Each number is 500 + 50 x the weight over the matrix's rms, rounded and kept within 0 to 999. Layers, rows and columns count from 0. Numbers have three digits each.

# layer 17 MLP down (transposed), 192x96, rms 0.11, rows 146-191, columns 0-95
566459480528549477521497484551516543559551456432445475505517508656553536463413538485449459542488428399467535493455338442458558447547508417558543381479595443443459458491542460489528484456522558531447539565428472476533573429435486455495530458542590475406536565636471516476550549460486477515
525559494531460433433511456530550538607436485429535469547529431572435497519609433522509447509337544481446547532500468522474420477544449462427493430468552475506488525518509486560517518437483448514448447440538483505581445523541427547492505504502554452435598569482500552525440572541564428540
406598466517467527419552455440521437412500541519523448476439459524452398587446525473455473485490492483556465515509569528474504448546432558502489461598505470503605518473464484552490476589496471547513436552398513578543492447487455452500538514536479499479540522478552638532572566559511401495
447428548493479589530515543565426434508505447477545471507555635548522419520541528468512498554552457593478555549472525549468534480403487483473542545468503420516531505546517555451525429560503462495463511542530581481579482522558517594402564521495498569460530492443581515471527583494488491566
503533511517526450446431571555499570464511431523466497498460540454399452638498481524510447570479463438481482529518440560554499471590437517560554463432471454416496452424531430511562554404531503478487524468528546508492452485566530471538380460465594469559563445438599417535535465585514561488
542452514445476470560557522488521474468527528622490439513479477472468474481400502406442486515445466551476564532519635545517502520568418433420494620543480426468472499461534512481438509558496511497527585634471497540414499490558454506513490511494391520476535433461522444511577591549532466537
437562535486441499520464465434463484561390567516485498400498534592551469473551517491552544425439564498443458463492531493425486513483585462541484504443431465585532528434391549467371486408425486473430471531455555561469432611600508460487525554508549538549444328495494444565497518576480539416
465549515497529586429504474551528492483502473556545400457498473534616523461454428470541497572525554481448399573443500486565494440458483516450479484470523523485471463438526522549456444625529516493504456553440571474559610470563580515553512575420539453459492360388409534527529508499415630484
474458587532490500494448428432446444455537472565472614562492542567506504508455380473427579465509468400496543537475510365441511620383538487520469470475576479557492493568502486551532497500550604527479405510488516480577502499489438604521453547551426527457509450418485530513448560568484596500
472501489521446573483466514492521469595407412459458466492424549451533525480480484479463440601509467411433529599389636380468471495538441544500432547469534509528503522461464531530381527468526460383654626561567469502491469579493468538442533440597507463466444523596658415497492550420581500475
507538517553538582554513465580477492508459502513494464481539500593400489518398556543519508476528593434558450509440468523512473565476473492482493530474519546510456530574514438551381542486461465458418420592461478491487557498521494491528458515470472452539520549546482450554457559595542499474
527481490449568398459500465516467503448514472491602485479517505526491511456553430471587399575624560491583493480524385513544473491401484435556482472481577492467398553495528455584555460430496514502442525504463478488629487497518466524515617533484593550572452543467508434551483524547564458482
576451583544481518441534535499550377514596495482472483602561547486538407500451482472485558531543433421544542480478553531503463452427482447456559416424494525564531492485545424507539505587536497468493536494600542514493471475558592558485551407465531463558501444419539533503495484526503514509
473464485515474439547544517471487546583511503423487533444543565542576615508532481527555495453545446511436550529583503526499508544471487500493442526552528473422515518499558590542581404517499478515535456510481418464534575471599536472454545481339358447487437426474504471530436582522440503596
486464620449559518522527500498525500456536503580520516468535515487481383438481477509561520446490496442431468499453545494515502483541514604453388480540513604527482518507505474488536533466476527520490528475458561458477465447488486587523410436523499486457540577406573481495550424465540489627
525460481482533539491383525535496527456436500507496589434480586458462476495499473521496555560511518443458537488477527541571526489499432583479467483533480563452614497426426407628569476446500508524555501457503432518481408494582548521527484659497516592526568463477524559441468503510420428485
510544530474448530525459527486482520461549502514529444478528513510503463466546552495553483488427484480553571548502489569464518571522502530491465461469572469465487514561549457565377524571501496517482458461510490558463510552477499550470476415420459515515472464458469462526585570589524502477
465561545531450513471501483624493583671437464537502521551466492511480560511441484481459454461470535430389512495485493480460491471521520496462547461475526502416424490515541521528575475497568516405456490604475524431500505487554558478534607512504463483478458461491480507427402550507439510462
440453496498447455536399544538466564437530515446523418447462505430509433398542538558610602506621513506535503538472499508515486474482523528530469436499537452487482543472450528515608455446379467520567464466448504555562418567545586471430526405447489481561487512486444558415516527534500506490
544512480507508488521515475512454527527546426528447491369489481489531472568521547518421447456470564549449564608489460510538513462522514452503494522422442565605523460551514538472553504616534456474456556536475502501544499489543593517488549404611480540572450389441471565538544486433523487460
505490530491542508505593495506513604539406498508538553505530550548415575420530462520429513575461592582505498473530542567454541427472506592460498549378551524478505487536523479503528537453491604626498514503390389469515470519507526488483535455466552480512541587449429512431587487496461528530
532556454523562569562507507516466504507460490458452493566576519444510451424442511566516500502475491449442432489631518441508452623566518502495506472463484501491480464557529533569444518502570478503454467489505508516498495555511488493609452474492531515562462580506453468460457556489478528410
459454472439540570460471439448507457402398362488572504554460604426461454493482481526541575459403466502559663526506413540467510464549514482563511390545447510504485429500510479478491579451469520487580474442504441509552495467580572473520521598593526484464484499490544515515482499564436474538
541627439543564443503538437551489609463532528483561490403523479538542494535547380460492549509416575523410606549578515456476481589533504509530515499523530561511518553514401563557442553384542470437475506500397437528564651470437455453598530531571464611545511500532472407490477538495514502538
501509499489417488466436496535556518449520460525401469481490513556516480417465527556506481399492473461601500474496532553505547497507505555575483494519412524531485492499516448593445557584517568483572563441555393480450463502437479433487508469510482545501483446477522553490536485610463520607
510518576519431491476521459566535443443478529466499494436561438512532499467573470414470441485495517600499623532558536425462501449403432483580533524455473545510478480518461517473469495484539591572505480454414520498544449540503540554509454479604503463535506447406476463511507444418546586506
443570546534616495457556472540558415473504467477538417509441516473503494612461451421464536532518563473578518462550491417537515505568495510547460577476515481429497537476391497488494428442588649490471536501543557588479484450454468520462478359566443564541518481373443536517558426503571468500
478524390470493570491475496468610513456514465546503514502528518436567551574482489520482485368561518437588409512528523470442514504583552504475492466563598539473530477531492555448481438460491555554501513527448601588504502452539473539513528486580428494491495454543459447540445502528477592586
546590531410467574464563493509509400495432468568522508515526476447449514500428520512510471467451482479526444545486529510465564460557457558435462475443581553492514500553407470457473506448471626446437431558425464471497462521489478485456547507526467411553512572379553599504521559563441547541
466565502474446502471541458614511496634472504517566479497574521539447528427495487352498461557509485534439549501503453594534459463581563509445573512445510484455487524474452554455499496378532496541546533459490599504502542487441469531455371489486454536511446434435551523478450456448491596568
544534576533483533429479485496392561402462450458521514498459540483466467515552443598481489502575460524616425536472574484408544530457425507525476504552465520470541454551604500475510482503525516506497577505471406537435487530481534491434474563535417548521468372446498507559535611459479502492
528469451550571456553514521501508446382618422470550428532565428486490587540515583519424495469547496461466500469573440466423588470485562446479473486534466454479461449610418535454569584544543590566388559552571436509483473525454532439541479440472523497481483450428474467447515531540514392415
460325462536447474523478509492526440333530462550441546486632431542563485494488513487448461467581412524504449417559483435488630511520479442535385602561455504491506499587449452531517458567506538452494530504497575491470597510533685452503420517555511515508547448578511472488464525480446525543
487493553434441536571419506512491491491507511447476533519563453496541573484450489538495435470523502489494448424483504500509548555440479451547475594477540497548530481540575572500566488614531495510511495374478453484509448582470482604544477507526472479565459480643414434554579570520539522477
538457545571506446431497506406585500445591539480548517568603464544547537508493474470483508508486494411563509455417469395493538487412510426483490467532481598576542479493468535480443468444526446523513507511489456446523492451527493519477517545505463493504522428590530464435568462578554558460
495562536476557413549476480518558481531482483488481469523552512551480403432445523532547517573511528507454524468520503467506473466559523485569429527591459457484558528477553458485464603569560477484471489578488492389524476494575488553475479551549422475537498475521422520515496507491530452601
441480560509496565514486490584479429569508504474486521490564575509437508522519563422499515512401424496606520509531542443504491451542499503528500513427510461516530491485487467401477509405516569477513515575604441535524421525529444518467521456526552521469543445484529462424545473364494454499
547581506471518493422496444574497486429558545575541458462404510486514417533485470563435587517437450518435521405508552526510571531552538438525435523510432458503539468469528447476615455474491573601437552530535551522518474456438492478524436514429506430508557441517521507443576426539508559499
575514486397440432477466456476478505437522594474482443459441514577533510442596447500541468480566540539424466490514476503531479503419433460426544560573500595610470466530503486524484449603546518472535491596429467567472556443459561388546530508480607463562489469579521531500467593444488411468
542590404469505488432398498450470598463537585568426516445438404548561530552475467567533494521509462515600468476577513546520491630463481554541473448475432509519592487486536589491602517468475467520455446461504517504466428506495438482509585544522518492534495451477508534496495470497537464572
451421491445536474484452524535552505552498474521450536564492475475499498531480511648482471531448551473351532468597494573435521498453530400451531514585534582441506592528461448460497509529467504597491551398573535444540474503460473513550474466563528527456467579451588501532438485431518476580
570541428467467492520451493468497508614564475518436573493465457492492520507361483527511476483536462467590498569518525517452506559457505532517438590421492479482499538421521481593554586544539546542476542545532541502596471519482509558501451532454545492480535367486458555474522505483474433535
446555442549382490497483489473551554521549455516550442549503497469510453485523544507551535499488504478412476502517562572551515544540506590493501550551459486456566495546478408540548541417510412520395490521451531437511535516492531509508513496481496547467406455503546479458483470490506510475
398460536491540478463456616509446549524472489456484499429480470488414563463453460498523525496406475508419502538438606503472522554530484561462604472525489505490495518458499448508593493659436441579470515519550394566407472538559468589502505526518537550449553504505550559480533509506402458460
560485501495459466486469546558429481510493526509480540493448591449602515555451501500479501497536465431456518529515515504489492448470383503545464458526487441597401586525548473478514546632426505436482506476512528512466492514440546449515557542481566515500420533404469468489512512492558485506
596515594487503522497456500531554519503542466508498453458515494606459516581606478473566527478450471562542532543457449492475515584450411495453472502522494494544494535591484523476555521512484562555508518511503509565444492349483492493522473496483454512568519383453446545558387494453428575453
# layer 17 MLP gate, 192x96, rms 0.114, rows 147-191, columns 0-95
442492563525664413504439568409537438468461435519491568482569445483499490607551580452502456537501462525546592474539570540486418397557542501455566483510374533448549515455514460505474465562556480561456437438454534441549492475487526519500415485502462492516413493433564541573483451547495479501
543531562529490465473554515596583457526421476504475567549453507560445515529489450542593515513470588505524526567538628506556482488447515444440441450463584518535512546518448508588435432436524516526441525468508468416561514432469468500505538565449551444501469453374549572468380537505434435458
478591433465487533473543376548467450451505518448471483586520441545536445561519604553479491483508478566545532497538434530397532488498592490559336513469429475456560554401507511554469481527537497496504413593571498462526581451558418499528484499389528558521535474454496486432408512504536500541
446519484480425540514511447522524480474382556512465528474607543565442527487482551536531579396564423427477538467479457595418518478576524508473484454525511534595489478464495557507537489466435504560402528447492469538516503450467456410416547482441513561449480524507459538400484499507533527430
554460474385411453592444527515511544573508553546499547476432486430525521578601434482538515431450522464517584591547442503462409573524579560556525417437531541467489503543529488489442466520509566527504537483567551426529473458603489551560525538511517531591401493476575471556405518471559462494
517521546643411539589518455566486377502428506510405413510551477490480432467446452572516537493459504471525522589533501571434493568501509498578493496569533539566560529510419706511353521423558489529388542440458491510536487480478499485529541479488585469509552512512526446530483556486486462533
504522467510517456587492500492548520491483501453470520514528490511419484538405530524503476408558583484407581455511492466502521535502456546487493559543428447433504467451516554514491520524476404576492554516528459567471432596448488548532535528519473531530588467498572482383386461526506497523
519519459473401508463543499554598459505464552474504467576508534542408457592574419569507546507502475599440543487463624439419478524485515462457479546549513541500533505474443527591495421476550524461442370619466437527592559498488568491513508469540455593420580489418502503470479588481478533436
500448638537481453470608440454552512388464541573621516456527480530478495482508467448434474498404571552487450474590488574485520453478469486495494474447447459469418433571511500434432433452486599543439602386425518524397548523533532428542540469450467428523537475613546554489483510593469530524
461460519555476511529522517575580480450511493444564570549459516477573592521570483580468466479412465466556542487518451537528448432456481507430541595392496427470436492440474553606530518523456535483513474425509522541497526469505502531453547478482519515471475512571540493506533479567557531588
463551571570568553474484516564463481511557551449524650486574500504543379582455490531453438488491507556416513518439519492490429504525464467516505387545538361434517509453511459441490485451539373554427455530489506471482446493600528471512505370489469437431465490589455470497486463358462567522
437496514470603504511597506567533518522551487546455561489497521477502485550529411504523440506548512480482459500480322517528509459538434607530447575560456474500483510480431528578519468505520498514453475539473430513478538552556538435429468509555466546545493458529468436425417567513411485580
541487474457523357424659522532541561392482588497598609463547507544456468495478421534524393444509497423472500485495549546556519467530477493528458388516446545549474404533422545551427470491452467492487565514444547503564517471544538575475572475468410481600397505439524521438555460502462518566
512528453529556526423495530526513462542440501519560422522450484568433486541534476533496480562500451461584515430495382497543470495506496473528586580466509489470487449519470500487437567542521447404451475443535449497483548518502570513531503479471562555517457411519548564466421483455595419490
503417540522491451447567539597484507524459535433528561476550594453482465463524508569428328499559529490468387466492539576475512463405573507467487535496487439507490350422531501589505523507532527536487474491571507469474510486492513523499470494516530407529498472482490518564512425550529436570
508478593409484528482568481558614503539518428480461439486483496454515536454383556397460481529473570571533404449557496508497453491495478514467528552512580552546479556531516510522441462488542500566462555515437533550453484521553575467581501523495464432517460463588499477591482536512435508549
501541518494506548466511393505459503567490473531454502463541544464554409575531439515548534490527410455482530521539502473485471409486547517455563568474462561447505483482636546465498493482586478525451617501551518556562485517466543509499544583472543583506438413534507489517543494464475572576
465522389421454487484553455528559605343500468463480550532628564574423389468465442546414494528477492529478487455474450515453592447503466521464475499533513542492501501419517551509475443470445589519419566538468451551451472454495574517506516457553542466452532574475489516564488508469561522476
491478549560508546544485510474585554505408487504494583548526491511521453459471444495464535585459486505505383556483484471499496585416485587458520569441443491415551482498429461521490479529613542541439536545558450412452461631451574486523635548551489484531595397513467482563519488521480446579
520490443505552515559504433432514457527465548528538575578552541440515512563467477541528406481448519469543494459498494525516515498614513487561472423468480515499520447484583502430457498491546524432491471570460417389458530535518420495473419501467509523503615479517566478492601499439500590583
486526484450568544534466428519499467512568524472515546429450471409450486420484480435433547498499514604569444562495494451518457507487514488482486528489503497453423519471457500509487553534567481513493490545508567531545585535544510487544527486507498482502602573584574613466506460558458497457
517413515484468535428503469463519491505505516482470507555453461573535364479568436542514436417497465483463573529523505480438569515557593518649423567516443447484431471429538546515409488538478464503374505491534573513510543520481520587626510562447525477534486583553494513436494544409481444525
520595513482648575390486556496549527474490519567481549497470465587441494553546471370523503521442512403536576508446554439536432598548510459449566532457491542490488486521553413545455480426465563494438470594509493490528430542453593465496573490483515453560501494487517485483435479617489528468
514433544473594501425517470447550565519434500538581526558557455486563492557388537462591473512541545443471450495493410447520536518481515436427466483511600416487442465552444470569475558446470452570525429533525468556471487513514472550591557539564508485474465550595548463548481470596436509518
486419588593451545499524506497527503501486512424544529499510478588515516512571507520513492486417476542507529607504474511417387540507459421491510497524524607494557530488551539422408542469539542451443478529531452386443521444485497503453403572538531416493434442568448465441577558537486523517
537482461392495472565482599535478480472465556544459462503490551429460526533469440508447470565528541462469538464475540381487524549483482536498479537538561551402655588572512424551459518528515507537437509596389536409515587544523436496442514486525466616557509583537486553465480474452460426463
462479494457532458460544526506496495558505547435482472484512517528411491567527534472502432569504532520423511486471488500398488561393453534485553617504369628476535516516612490559508486522505581577568439473546519550487551385501574519356597532493456534497466544514469462526518533471530474489
512490486516518496523490539457554471398464500513593543416480430479523472543589486530510545498508592507567484582506500578555585528474470474514529466419525542481557496461526541549453558494497469458439385602495542570451422554496431558499543431511498578423430512507466574481469476523479517513
499446493394577498487501558514520538524404493520613519461602424513454444487535596408428437457500510423484503582390585471512472529547501504496474367567513445540487466558548598430412501577414461515462507473475434413538515536467514603545512450502371475477491547543569582586537465450446484475
550445493470561537568546600468540394518493606437480477514579495518515485616456538487483471551388442554422429534510427489466544564467459551545562529523367519486538508551517499425504504516498487593523476503495532558498425531436493466443544575503463482507466448510472539476516455411461497458
508481511503560537524453565469610509354467505556430482481459446513540468467551478466546432594505412531504501475526511599505485522427483493409577487534540549437457560519613512436384567382525541458505491530486549526590459468568577413478589529472452507435461467460520490508483417545551558529
582530568547532456581546446462589525519497519385592431587553565470562407549464383567405496502430531481435472494456444525464487542528520503513458500428514491434496437602567458520564443408414504438455465505469547503497546583503604468462576552483408505415532559490348505486514452632483548491
460506474456640464396582453517516515450497508506550434503586456542516442571422544486470501448529362471522489487605460618518418487491534515505465502531536511544520494516577520511550554467439556602495494545559570413554504534472452602543499447463545455493506529472513479519489516467449497568
549538483552473607543527427518540381479502577451475503517569548518523454488428552490527461529567472518497371475473501520565508463497512487560445461552467479470507422492529486410547441450451447515482504511472487506547466507531534465495456511491562528563453504450484437456554417552607442590
581524470460440447490493568570495537534525569525567560517429489497505445490467524506382471470480572470479506471543465494456449551510512528499440516603529479447488532501480381499545496553532446561431491550468468504481513503509506490564521545472528550494501416539521533503549514527453497517
470465486485495440506507570541534392485515570510492493527477515536392474481493520476453415462590530428496445361514390607334487460520509510514599526483545585470501503560512480509497512497503462506501596507487579462506544495433535539528434592497404460580445492515402583546500487566567509555
470528572576578531566488419519463488475436512480564452504506503513421553554439439429482486509502483476519453474447468543488494379528517471485421450520421463506545521534536543573459482553532492440550509584558639465577529425507525540551518580499474499471504561522458398313568472417526415519
404450462465514457534592507504532550404520443561530583547436505562500537517486425467512458540410643431479490519445530508466527463484530453574511411524380395456515550482509517535409568546485526554484417562598552443485520460419447505448533486598429460500482444529515474516479455590560567500
491439526508553385498471347491591447510503493503442565548473474497554538497559536569544452527473509553515527486497421515573445463535511572470488541429585472419516427421463466554452495587483405556489547529515565505556517514503381411510559511565501425538485568569485516431530441431468511457
523593500536554563515397446479523533468533491502519581420519588466397360484490567504490565453465563395561446540457510501487532505477460483539496484512411520473557514450428600519531556387484492360457505440448500488522534500506512517488405502502494485614489529551551453441464424496509594564
584515499478524534482553526514485501474454552471523508477565602502507473562590456460493414541468437576371539555547447503493532508588522529489480535491525496578482438438496475497552508472491440510469475402481499534500642406465420511483492414528428561562505428524467484468478468486548548459
489446568484480458505492479475499508552474502459462507475542475522534472484469568603499490495513473433571485383545479399487416519494520453507526586510458502543538454480575532493581426509532506513505487506428458513477458412413468501488556556495527473499530447463459505544522546499469459422
569510562542469525404536468514533465464519442434457520470564537562492427511551606563436483474507494566538524462450462497463468403469519461444475532398382446487458482464572541536461419512449418443456535456383505465491437512473440527587432395393447520553441533537532501478502483525592522517
463438501535483462571443462454483539415399617500462391415564592520512545425522484496484440508457468588437419433507496566585465524484535537504491533541484506499513470414554478448491550502562524552453498536508498482516504508570549477509475519525456448529516457575461553549567477603463462482
476494585553471525587420533439598538506430566540435511520464449447559436464512539461443501540482446568532464558483523390457494464535455514418452481486436596497486471518468518627416440542496511459512522554529553465496514518557405517489472497405574572460515470538494524471473510421538580521
# layer 17 MLP up, 192x96, rms 0.118, rows 147-191, columns 0-95
483456505507576433440473459465428630437475325443517463499469630584513424443450532604514546478550500549539449456494514446597573671436518513487541526496496471477457433483466607480469490387514522477525603600461514608553534548391543483485458520481529464499536485480524548554469441542516541511
407485549428473551514562500583598370490537484493476501468444459468553421485483515553469434491538492516500566496546524543480357501610492499440475373475532439560535434536455555415558490515386550592492465517489573595498509464503387445547477476531494495443509522637526492459516505518549519506
485464489496521494507493433460604441536476528594565552455409477496488417511538473566445577472493491516596498454513468450430509532553509426545608525476523411415497523572458562490407567441464497447488529480477443575459623428505503479557577557547485501457564429543528503484523478450483460545
563433462488489367405514492511471528562503545418496508534574461385566497547546425498523541501412554524504444545558502487535379445578575417439490538526467449494478500436541485553528428445462563526498550541422487536517494486551407432541525496500475476491487452512484497549574481445531539502
506458641502486580461503496573659534544515532519521461495525478510540560496663460504485531510508478524503486442501476493546578534510426455520458425501449529496484460476499448520451433543445503533589550473453478447491443528543512443405554533467561489504522341531518499597522469382551516439
469517508470507473511518521611537463451443510578380550442452423474462527534547496493497568483474471503591447459564365579623526532531437404441523507531489489582491511538539463404446558453466509463456465513504475536546502432526514572580505556520465572533558467527532457499493455677618431570
558431557473499488538554532528407543508564423496437430449543474504468476468398469468468563474494466455463461373533510503533430419509550536670556526526559498449488521500531439510522441498553499441484461480521502537575481453503534552583425513426480401470527489626470529500428512554516465489
381511473411521439550541492482492513418504503597492513575529414487465450564411576530498577528512460608440517572578521572509514517513457535515482514622446506397582514498536513544572534533652568518490481498436532451601518416517524436425502457577550541546469485546499441558519563433460470507
504563442423489568380452602477537523598500602510403548482397531486349515494520533505554490419542429469502582511466591451439396456638427561416491549447497507544585715372595618578320516566517509415511535419606437460586393638566501613534422483477528481584445469459583481455513572394641533547
523450480507461480374384512496528467510546563536490552504522513456435517481463453539503464429511505519450532454463435507509547483479508550491523497555576509500393467451570504484483485577535514570609538585500505438573477522532526539487511493520514538530492477535522453528482503442548502531
534515437436525454415500510552475451483463405459447530461531582519445493498562466454529572567448564431565554552534552505507597501493550484530584505409379587408499537472454526529457501561496459567408518475515498509539497553421481469433492544467413492593578570468468549559537430481452598459
463516513452476558548549520455433540490560527528534556563512450509599486552481466464468513474481425503445580485519489407416440526492594461548482475503391496462531490560508534551490544537512525461583457491496472554475500569557469528431485546573618519536477383477412409476516453453527436472
562568503461452415551459471460481462473433476493526486509468534505617504607561503515422418499480506423472505546489501524487541424541562558508544526455507444526486503535521479409537414494536533428550607516483413472337494535460505535427462616457549457475522538513548454449509495422513458488
419520458499553445488615523569470547511506496440515410479484514391474532516488545505452517529484419504477459384537450482498438523480580449535496551476478448496524418495498457488526488475501501520457526467479530546542577505419458456486526479443548490458516529464518605543473535483437431558
463497442554442476501510520516507449515505545412557577554519462502567401474486483495535507539526573545531479513490567509533472455542597502532551483516450494500401444565456473588512419537424552495394541451366448499568499549545563488431511533478535502550480552602415427626516562395498547513
600529493486639531593455463520457504506540630485548531494554471488529509506544564461438521561522488517467522433499490522436549437502411472489512476549464524529578485502483477551558601511442514490523515501525479507537448486465484482504530525486481569535513467473528518541498402510474471523
466448404482528418449579506526444458461474447516487559417517503562496553468409498470479544543485403575443611595531525518528514500460493441500487479446473515593543401421519489522527491546533581545511511496559580505497480521521509530444520415528447549537497513453496437549464517531543531559
559523477542543510559527438490563462531405444437529474598572482521471510451501526512585448488397470462598484532519460499555479432526413485508522456422524584542474404474430560494492562484505543441573482455506531473460554391402428500583487414410501464623461537529443507480507459504525479523
507439493591484575544471517515458556467490512425529474412494456543416489493535535590537490522425504467452503430441563458447603523461512435514508522544484536489482474490497545546506415498561499472574452597428505467463543552415547442534431547509522426526585506485473541485543560549581538439
402386511501532447491569485537509529455639484528569493487530522528464547504519483537451429502535472472467455541518438424531426448501569518500442533513566447522476540481515412600528530467459526528564414444465484427550477538460382525514501456431483485476470520493511497546538580456640521483
479489622550503519508450456467539505491487442516451414520483484533437458482458454508457487530525498539435526481407452497475519420440545548521511547460488534551528469548485541449531459475510472444460506513496496564505523629543527381438506567464564493508521557492507567515475446455565528484
567484479386504444490398485529519506554511544472405442460571434502549480573524509513472525452528439517473532412433452551454475472487448480455489498428499513578428426479465544684503612539433537567549514478472478520555483515598552594522466578543518447446514513502519441498491553499537668497
482501510430494476484390503445461565503569488543411509520492526459421559486571550529383533477448474542437505491478510548464496558425494587580585535472581600525528532458508469560483553521556563556513524446485467448417516496508529451524372465535522518485504418550594529510505566506422470505
515578500442529500587493632456476499522491515565429514523490506518491524508493627523529489520436471474506471592481534454364452573445467469560533513438512478520523575459500496526458388469544571461499508459515466495485508484511545428520542457484543533418489471490520547492487498548571452408
460588519473506470415426569411479597570559540478503430550501567515541535497443486567417489552433488384463475514503559460436454535509555486546523536432538486502423543517463542556484585498494404518420561484508514495433504426548468445404554559524492522553470510476551480534488483555507520415
506560511543417416464547481519437539446377573552464590521426530559500527477556510617511483471596459514550534458420537537509537472396567495529510416525523508437477511491446565506559541549475536607476418568507441464406520379444503500548536442463544552417404478579520534479532456502453480521
417477608434480572471459496482538478465521445516570479546405471583487471452541419516451573599432524506538502452415468628594514603482530536542499526455600439538401487522465536550446393535534532543444532465566488546426560438479508467529516465436543474431539494514467546532489449540497447403
461492540504449448458533464415530407584481516582580480523513529512528477489500529502532544456504428465487515574444508465583497517385532466458617402393609439519546454478446547560488521535456459494432460465533493533525501494573491484432558514527468490445634558387475315584455550506513526481
448569504409535566520478591456424479477458375546502490467518446521454466499381499481635517596549548544452419508581516477527524505438489534432532513526463509482491463487523560485536474556431504477412524562459457529387547529521478502503562501539398572559489434439514550525514548521523434575
483515478568495518485568475542552485502516475481483467420471534569472442499570465571554503532605529490574464435483534470546510469495477544522489602495487457424524496555484439478474504460503402571503491504430577566526541511441482467629564478626505414498397478468450498513553415510506438513
530417476499536470489511518439559484505514498441524522541515527602506456550596532483528453445512610469515412549457468474373572426452410601573511463575437463417466544414518497528431510516538489482585504543555501497446557598517468501462517403380457467454456497446468518459474565545458416581
567468503554488510472520517619512509429475504599422427554589545545401515452578475521425536422398456576447567569523475491514451582573449509539567548532511655546483527488392463472475488406416527464567557550553330505481457430602545502466540491456473548391599407445520488520480492511428485539
630556467471410580474455566536460401564534419470482574492450410501539517375543461552508440504594502491533542466497532513535546458457501475462504425533560510556488457546535525515454455490519521432505508502434526434523535470498538617454509493447491369494507557511525534450554524520511536449
442409436490433415522607488575481477533465490536528476542406551461410553554410512541568518459530520514543533497519509457455510479497508488576546489515475525507573506457476529507400446494527504484592550469494499513504509555528601414497473525544525518566532461533540495463510524577584528507
535397552472450544521525541476455487482471508545535571491478490471528601503545611429470436465519455473495424502479562483521455535444474503404504488455523552498476453547535521534525400501457525472463437410548483564508460537478481473618511506535577547497521445497581473535523491550468540548
608466533517468551536501490480554539486508523486566484526578436564513617543472536455575495438505441407554493469588463573506467512539457569448537477525472528488443516452486510503507499558552494502584489525399450499575518546480432493510471478468498503452454495551539433553522490490494388623
474454502425487579457536635522456415521454481451493523551505525448561457583465552402544435520493535489512498502510489422499451524554527405513513477502525448536514561447538493540519428563491380539442467442448521495516538535493472426486441558517442484435495603478472529552449566418544535454
541503554614482555512392398540470484513472482477466443537449489552426508454538438490488448511468432538529655412462494452537469352559554490454438516497486564521545493541467453434507431493516527363479605514553523533562548553471492515529458460508518449536502470338536554506497464500457479443
597468406509508437483500480452464417410392475575516460506512438560481476474545546493587551552482444533534638612554499510539543553500462418402485545476528566502531504516520474452470520458546471572575416502461534415464502539454496537506546413478452471550396521482514478496462563464454589513
509434552525530554527504472478532514447419529495522467476386495493482551543512490540484460545456466514620495536509506657486578492579424489437536489556472443580483528609565578540431463505514443489494348581497406529495516378444564479457468509576478499386504481497513454568428400603516459442
414489455467484518581421516460431500518459354515509541554457557437484549474530425457633497473536500421460418524425500499515497473445532424577498504515450484497534519507477535484480547476506478446545477463559516480475534478490538477482530520605495556476523590527515536541576468426471501519
538467524491580566469543481469461505468493497497472473436484551513582576494526451434455418483513462508587545543519462525488494518517451472530541472538519576518504525496504489456510561530473529595501533522499584513554433505524474469529450470528491502461574457531501483497504437495513518479
387438503436531533491510532476515503464438544548467426542510501484549549493482464492408444510627555494528507425498495474548411535660588527437514436466512445535516578430487502556423492513558377574533521522506496528545453467531532520543506565567422539451433479464571609503423408545481543504
566458477498466485415531525524450521498456525480485550444475527512442446419509476496498487617511410535585548486511490602552452460445501397571437511541472533479514481495464498512494428544513546519504448542547533453449515597589524571445514550455578510547454524607475519476469532545489506461
433522446460501627487506452509470580491437557529567554532469503527497524525455481500503571523464431368546558480497428482518477534565510494519569458491536469522426582463489506548473527473547444522510487495493516523497415467490609511518544503520488460492437588541499545517554479548550520394